{"n_layer": 15, "d_model": 64, "n_kv_head": 1, "attn_scale": 0.177, "bias": "qkv", "init_std_up": 0.0678, "init_std_down": 0.00715, "optimizer": "muon_variant", "grad_clip": 0.5, "decay_shape": "linear"}
Each number is 128 + 24 x the weight over the matrix's rms, rounded and kept within 0 to 255. Layers, rows and columns count from 0. Numbers have three digits each.

# layer 10 MLP gate, 192x64, rms 0.11, rows 104-167, columns 0-31
098149119147129122121155145155134176151157109072180145150108085121107115143115128107096127131135
111156179144122130133121067147149128132082132140160113126123112108073117123086149131077100105137
147089138120141149148100161139126154113166131178188141189151139134138106159134151132090172107139
123129176136111125107171115091171138101161092144131127147087125124128152113150142135155141124160
110105135080121067114119130118137114100161135102135161112115168156114118142122158105137183163169
102118142145157149090124149142144169129108107085123164081099122161125137134090155121154129144130
151141123111107109174116133152140145155161135093168154122165140160159107124142148120144142135169
102099109103110132147166098124148097079111185096164159172150106126187153107131141122122130127128
108119146150121156119132158125151112135081110153121168123106129129127168088069162137108146166132
159148161122121125150115161138159089127097117109084112117128178142119122159134124153139108128126
088170093145119138138142125121128107120153150120100137158115136134175150122137135136170178145091
069119153120126121151125134149132129079165110168117148117129125165113130094127148175121145096153
132139170110136094109164111139118088100186101113127129130074128084105138120083124125150171086105
133147125127155127103155140155116105138132137155105168096112102114166162130110172177076101158134
141103129129150126088092139106106149111141126148172122103105099113119149133131153128135138116090
125138138103117149158144129106086113109127115178117062144087130128138123140124119139142151165130
129117133139165140127136151116152158102110139101131118099162133105193171124123091099114132170122
107108139117132139115138073174136098143135110132100130105117144104077162147167118108151160184127
128102126136177109127180110156133124130113062122173137146105160126135110173125110108111107124147
102146103162108104126121081180124124085180160142142164118107108111123109163133159123111130075098
123134113091127111148108092128161138084127168128127139110141116143129097156147107108137148107164
121127121169129119156147138130152108110153117111129170103090098116130153106112133153133153149151
115122120160146150112096096154127167110119135143090148112162106150130142094128141160140098086113
096141127127134128108165111139103138085129101089139128130095121121099100141118156132118136153149
140088098131097110169141112142160096148107111124084160143155144125165149141094124124165158104113
139121112116156152139112130127126137130092125103107130165129094146131167104098112107118104133114
094101158134133122151113110089107075103117100166109176142149098118136142092157087146163144169090
121141125154168108109147104164126133179170151123136093156109160096166162114103137154171153156095
158146123109151167173122121111106133114128126158171163122117082183105062131125134118106157125111
166126159149138088125127111133124124121127164111099171169093163121106130135115101137137115085115
153143151107121115152146129181137139097099152146125149132127127097130102117159164107078138131084
162144174135126116158111124131092083107128169133142113129136127138123140109111142114089090131128
157133153129125135125112133133116136126162177086122177123106072107125148086117131113129133116148
083093145138124123156119141126120137077133133156122111136137147163117102120117138150147117098122
122107159158125169096146146117090112138136159124145130118115124123129129158141141098130099127143
098120106130088110149161157155105136116130134111109092161124142112126125147158080091127127144132
092127060091126099114101138123100130097132164141125119105205135157135146152099142135096190160152
129126128141151101132178149152167173153124148109145130115120116133105123157113087110145127146105
169078111133163135146141095182151136159130140140146130120162135135109173129132129124113095127100
153129131137155115125138175103174153117145151127126190128111129155087127129125136151174137152121
129115133164085104146141121169092148134129123138114141141117111106160120155158164092094153143165
118110157099143128114133104129149155132079128127123137062098148115177153099104138175083122106121
146128130157135149173175130172121050120094135094159164101094181126109103163140080137139156110146
108123167108114139122137167133115102158122124109112153162151131154170160102139111104194159129113
135163127119194096128122134098124144091087105119110160129151133123123185157121123141098102104111
133101153120130077155100126152101099128113118181105153126175132129130147181131133119132147109143
103104093122141111116124087104133119107102102098148130108126138108103135146152107107100110140133
098145120171133071137146128136142130139141119135135124133092166127143138128119132100136118154112
134110131071130081153152108103104148118132158117077158121133124154117140115151188167162101133145
176118125134149127147134153123155089086101182096140153148111086137115129145160135124112175145115
141152137092136097082135106148088120144090138110122144149103172150186124100155153105127170098115
141110163160159147165088127124118151156126116117168146150176112137147121119089156123113121130115
121113099113111093144160138109101165123139111129133095131129120083134105107088112128124132109134
103146160102118094127084089095128140147117100128157103137179092145087151119146167116176122134088
113070132134158087104140151152113134115142138116111173124083122083106136112100125126129084134138
138145116161143105125136139205126104109086102128133133127162168108146162130111110137128140101154
136115123134125147127091132150175125130123109127145137126161082145188101113160172097142138155100
086183161115169084126178127129151108121116133071146129163074108157127083108163122136140095137138
169136136111156171091112124128103080163120140144108141152136150153152144150117122100112142134169
172111111150112115091132095174100141150123165106137139109128100112109140115122105100166124120137
119129127131115172148095125109171093067108115137105129132153143121124155135131142129125141125121
144163142144133141144143150128111138132061116148123163121107115128137126118159118136147081152136
130131162172191127118131129142151142083123157141152124135152162137104111136086156117132103102133
130119159094178143144119114125120102135170124116071194135125138147144149084131107111139144152123
# layer 10 MLP up, 192x64, rms 0.105, rows 104-167, columns 0-31
118128123156129170133182143128132110097144128130154114128163152154182142129108104108159120127107
097075177092122143098131110103076115130159162118134134143136098129102121122108125109144126094113
097162099145070128088099086131160142077168146128118129148121123090125105109120149134148143108102
090163120115083120130118112141121132150154132123104130154166101136158117076064103124125112119136
099109092118118100125108111117141090118146126199154112178147162081144092102155140101133136199131
122104103141103155092131153172117170145147119091161064164115138101150125137157167151135161129078
128136141124116116112142085174098156102112107167102125105108122120122129133144124136138178133106
105132155151140159066194106094090123106203165135136146124140102102112109114125075128138128134081
107139138149124132143198125142109117099174131129112130110123110143095127142131139091160203100118
099137150149095113132149126165094088161123124104163148156153131132107089113104114122106132187097
139090150125115144117110119109107126174130112149163104123103121122117126101124108139174093126115
109142133100104112099078132197119110145151138090114149103123092146171060083119167145086142103160
142158153095132143137121136089130085089121178092118096098115085102133084110128098127118098124139
132143141149085105116151133116140136106159129119131139135085154138094134179143175104137109108157
099128125101127080116119162099112146133139152126122154142162129128116136122127111146112109100140
155129100106138155118095110125095132085122095133116094098148156123103149157139128152104088127135
152145120122149087123136119115124130186121109095169139100144129127114128078175147141117117109085
068124142112128121061161162128119103129124110110155135147147116069114102111106122154123126148156
148142128163163132174164161115135169101145158129116120125116106154139118157117147110133102116129
148099144194107131130137148135096138117094045113108157118114114142119101134136168104100155086122
125143077142146139160171139159166150146130122168074120158154114150114130117096135108124150145156
162122099142153148112120169164182094139101157128105158141128146151141087102137093139132093119130
104134167148171146082136139082162102119159090149148149142112080190098138139151141149109155104114
093131146108080082142093142136167159117154144142129163147133167164134081114081138173111111144118
132135108149141140103189126123113166139103194136151148124112171156117115145102112135126102119162
147109134117125139158141125154132161119133172131152142117121181152166102136129102152118120099133
130130119120092127128166131069060136133087107152167174135154158115130110125133154140085143118121
151153162087154136110122090105122122126100121138148122161149149139111100114148093090147144095099
103119119127105165090160121136135144167143150126139124139104173125179136122130094101091103134136
139063143139125066140094118115156149156100163052134107127128152158111162142136140147142107139133
142116111107145099108157134110133108136137131098107103151126118135105158136122147060107170109139
133128107152158140125119132132153119125123130147153096138111149160138116146135122126083125113108
117109131112152112164129191123131079157119087142134162089084172131125146172142113103102141114124
153112119124140122095102093157098135130156161104116127111144123139152178168152115077119165113129
151124180097128126123088113126115141144164120159146151157092141139134088121128124119122119136150
146103087115134111091127135163110099130135132106095138141132110144148118139122110162112112168121
113130103129175111118153122112133132167128135076123145147124142145095126158130128141177131131137
114129149107145100138136113132102084140105120151124143151135093131139121118105103124147107141178
154116096089094062134099129184130124128093143121108135105117140110141122136147163171107118120141
163138119109166174135108164091109110119118119165172105129116139128154146108092131113114091120103
136131128131103119108144177121140116122115108117099087137113172130124144120143101132188033130150
162130132171159150114142090198152165144140084147113122095130174103147118155125159136136131117143
114091148139155142129137128124110115135149126118125137126090151152092091147119111135124118080117
131113101131083100150096098146144112132106172145096131105139096113123167155075167130172154092117
134179127113109097089142133129101132163138131155163150096136167159151100171099142155152127102124
123108140145089108103135138140090136133138142159109129166119088125124126134116138161123119149136
152133084185155109080158160146164137175126138129140129080132104108094135140134129107089109114153
114117139130131119140138134161128169125134179087167123125163113171161112116132119120127121142153
106111157115094150161136158122104122120164149124124140136102107126131137146131179111130113134109
166143132138129140153100143117113103170157162122146095146160116116177143118044119076113101126085
072133135123132128112164166123141154168094146133089108115150126165120175130108123179136148127147
118185120122156134165113138142125097115079123116148138124122125124136092107152152122105121159115
129117146112105146124111120123164127144123098151138118157143116084116094140152181116115147115154
140124150123144195164139091158109138125124131154157138152114122130150112076115152116143131095113
092129126102107143153136129053124130088143109110180127106115116152128142165111152123143137136153
103121105110101114127131152113141164137118171100138120096116081137129145129117084142118100138132
115110156094113097162099124111137128190120118191111148135127151154105110110107089150143109113120
106141135123160140141121132121145125097141128120146154140090160133151121110116101200140095188094
106063081171110100125169105147119121136150125116130085103092171139102148168140120100073147155091
146137157107141161121155144123134158172130097170133133146119160089103131110123136140116141166139
122094136132087116148157123131153161114133104131137128072127130110121121100109190133151154106093
129134133128110107103120172124151145120120130139118095117136138114160111099092099137111135067131
167151160082134133121172156159158097146130076110081127122132175116112103114126132125098146125107
093116131134089135142088072145106123133143127122099126158121147156145151158102080120141121100049
# layer 10 MLP down (transposed), 192x64, rms 0.0983, rows 104-167, columns 0-31
112149130104144091109077137156141145122145134086101151145076112110100140121118171106108082122122
097100129130134135183123169110091137167095124135142149105138131131107143156130134142119136115181
179141111131126126183127139138114132141104143164095128090162169119127144129131152158107122133120
152156117172155124153171108074147117127125125123136081164131125152128142147192134109123102128105
136099147145130149086134180126126081124116085188195165136125155116057164112056081105091123161139
149127122110142161145146151147117164101150111122164138095124136156106114155118123124087106137133
137145109113114132163113167133119165148150111106156134162150133142144103139125156133108099121174
136086121115160107147110079154124106128098152139111146100151148150128105114115134157107075128136
151124163151153130076138105126168114135127154164108103141147167122130114090113092100081116104118
173134101094135099124080158109134121117133158120132135153140137084134140132150126106119131175113
143120137134133137113154158154102140103120139141130129119121137112082143111117119099153138127121
127082149105168101121160115173113133086117130140144128178128122124121142088159136078144145130074
148110128100084129096110114142104118135138131097139152126122122139100157146113100153118193089136
146143161137146118127111127143125134161143168115148129169116120108122169131120105084134134161146
147127129133116173164140123153130148128106131161112104166087105133142113122137140141141144151107
139135126111085127139151129135136098141128124131155105106125132115107116113149142129168168156169
101113147139097133128104126120117113145111110137139133176138130131162144139108123076145111148175
137107093108133140146085124117145160172125161122075163105154111139140148148124131161118080143132
149098157088136117189109113128092118133112144141110120134130113121117121112113092167135137141124
095122141134153120118104089116134118173120132153177119162083093129106112103103139107115101116114
142095094165157112137157167151141140125121072200133135149146103199115169115120153154116134156178
153116138117104110121084090159111159109087156124157156162113135142110140155091141109140113111127
153081142190139173111144092133109207097153153139141142116132118142159117118095100109127173149132
097124082150154126134162123116064147130184125092141177123089110097154123114113129117152143136153
120146094143108100127153127090144131114108148141160133144128097156085107136146156106110145131094
165149112125118142131092117150092146134138127160127133113078132136126097190087135110109126118167
121091149170155163125128167051126133127174163161144158121101125120137136105068188109126120139155
110096156123118091141150153130151101101130151113109159132135082164127140172116160145142108118110
108095148149127116102170143127138118098129145115125111062146131122138130107139125159133105167117
155124132104160124139140167092182093167130113115141137115114131111141054138127131130117116180114
131131115117126147128072141176133151136152093095140107123099149095155142116103125144127136124112
103104121139136094126125118124091132145156114158142134112128140091134124143103126120118099098107
123142111113130162100126100090162100133142131125145124123123101112123142072095164164152139130153
116105145145122150177139140103060155124060178138116106140134128158105162154121091093127111098143
166138134149118094145122157161151117142110129141096132120130153135093160095100187103174124146177
079126120103109171136146134165109114106123124129130146150128110165085151089104101133110143115101
130150127137124124131121140104137128124099151156145106104147131130114128082123098144092163134136
127088136142131119120113155123149136149141146122143108117094151099134097156152144162143124135130
150139140128122169106142073141104164093111092135149140126083095117115131131140120162139137120105
110105155141164108096145076141130150082129161088146127152139109116118124162159139110108153142129
140128121089131132133126118109111142167088127122165116119171109167124123146133174136148151084090
125152134169094151123131106157152168087160108164130128116147121165141054175164130090137111138129
108095057139138129145136124148135140135186123143157107137103154127146125143076104103124109091148
100100152146124143129135134140113111167130132129119091154118165091082130101126105150126091051123
118087138164145158131114090098133117115126140089121112154127112080113164110155085130111135139176
115125111138116119151145159090118160099077105097144119127097118095120093096150148115139156096105
129088134159095131131140131189139140144092132150106144110084114133120115090129143062144141117120
128130084138165095130144141132119143131101159139104101110118132100114093125160131177151154113151
124148112109164107125158167146105115132083176104148136117160152143114121138111100161147114140081
153148127111088162137061126132132109136138136139115066110149087171116141115096146112097123056103
163143139139122131123158129092162113121148135087108133104120176126164128095129074106129175118143
119109113166113107122162152146134165126156108115157206145101124147146089172141136120163117137129
112112120166156093126129107132101124096126158121097144111154144133140100089109063113122131121102
134122134113123133121168148102116105161123155083104103124187148122133097147132098154131140104081
140123117094131154168167101104049125115109139124099106103161138085125101113135120169116090106109
070129129117139109093171083130116129126123103171129099132155065156131147097120135154111162142121
132100157115118112149100122114118105165139096143140122136118095117102106115069141135140082141103
150125170105132152111105149160143140074166135140134130116140080170186091160129115146116110147151
143127167144093145100164132093130108156155115157114149162162137108119153121140121169140101115090
126143101103146118086132099150121137122100177107110083119171094085134125123109122105088139109124
098089109136097112098133115132129123145154134115143153118138135131135136125138172162129171089164
171103113085134120159094108099122121142160121122121127103166095120111128114141117120139122174144
106101105152098124124089093114107161099105136148184151128113136103123130164157121152117105182128
096094129126086075177116093153147080135114147095142071136109139124160069148131159118167132123143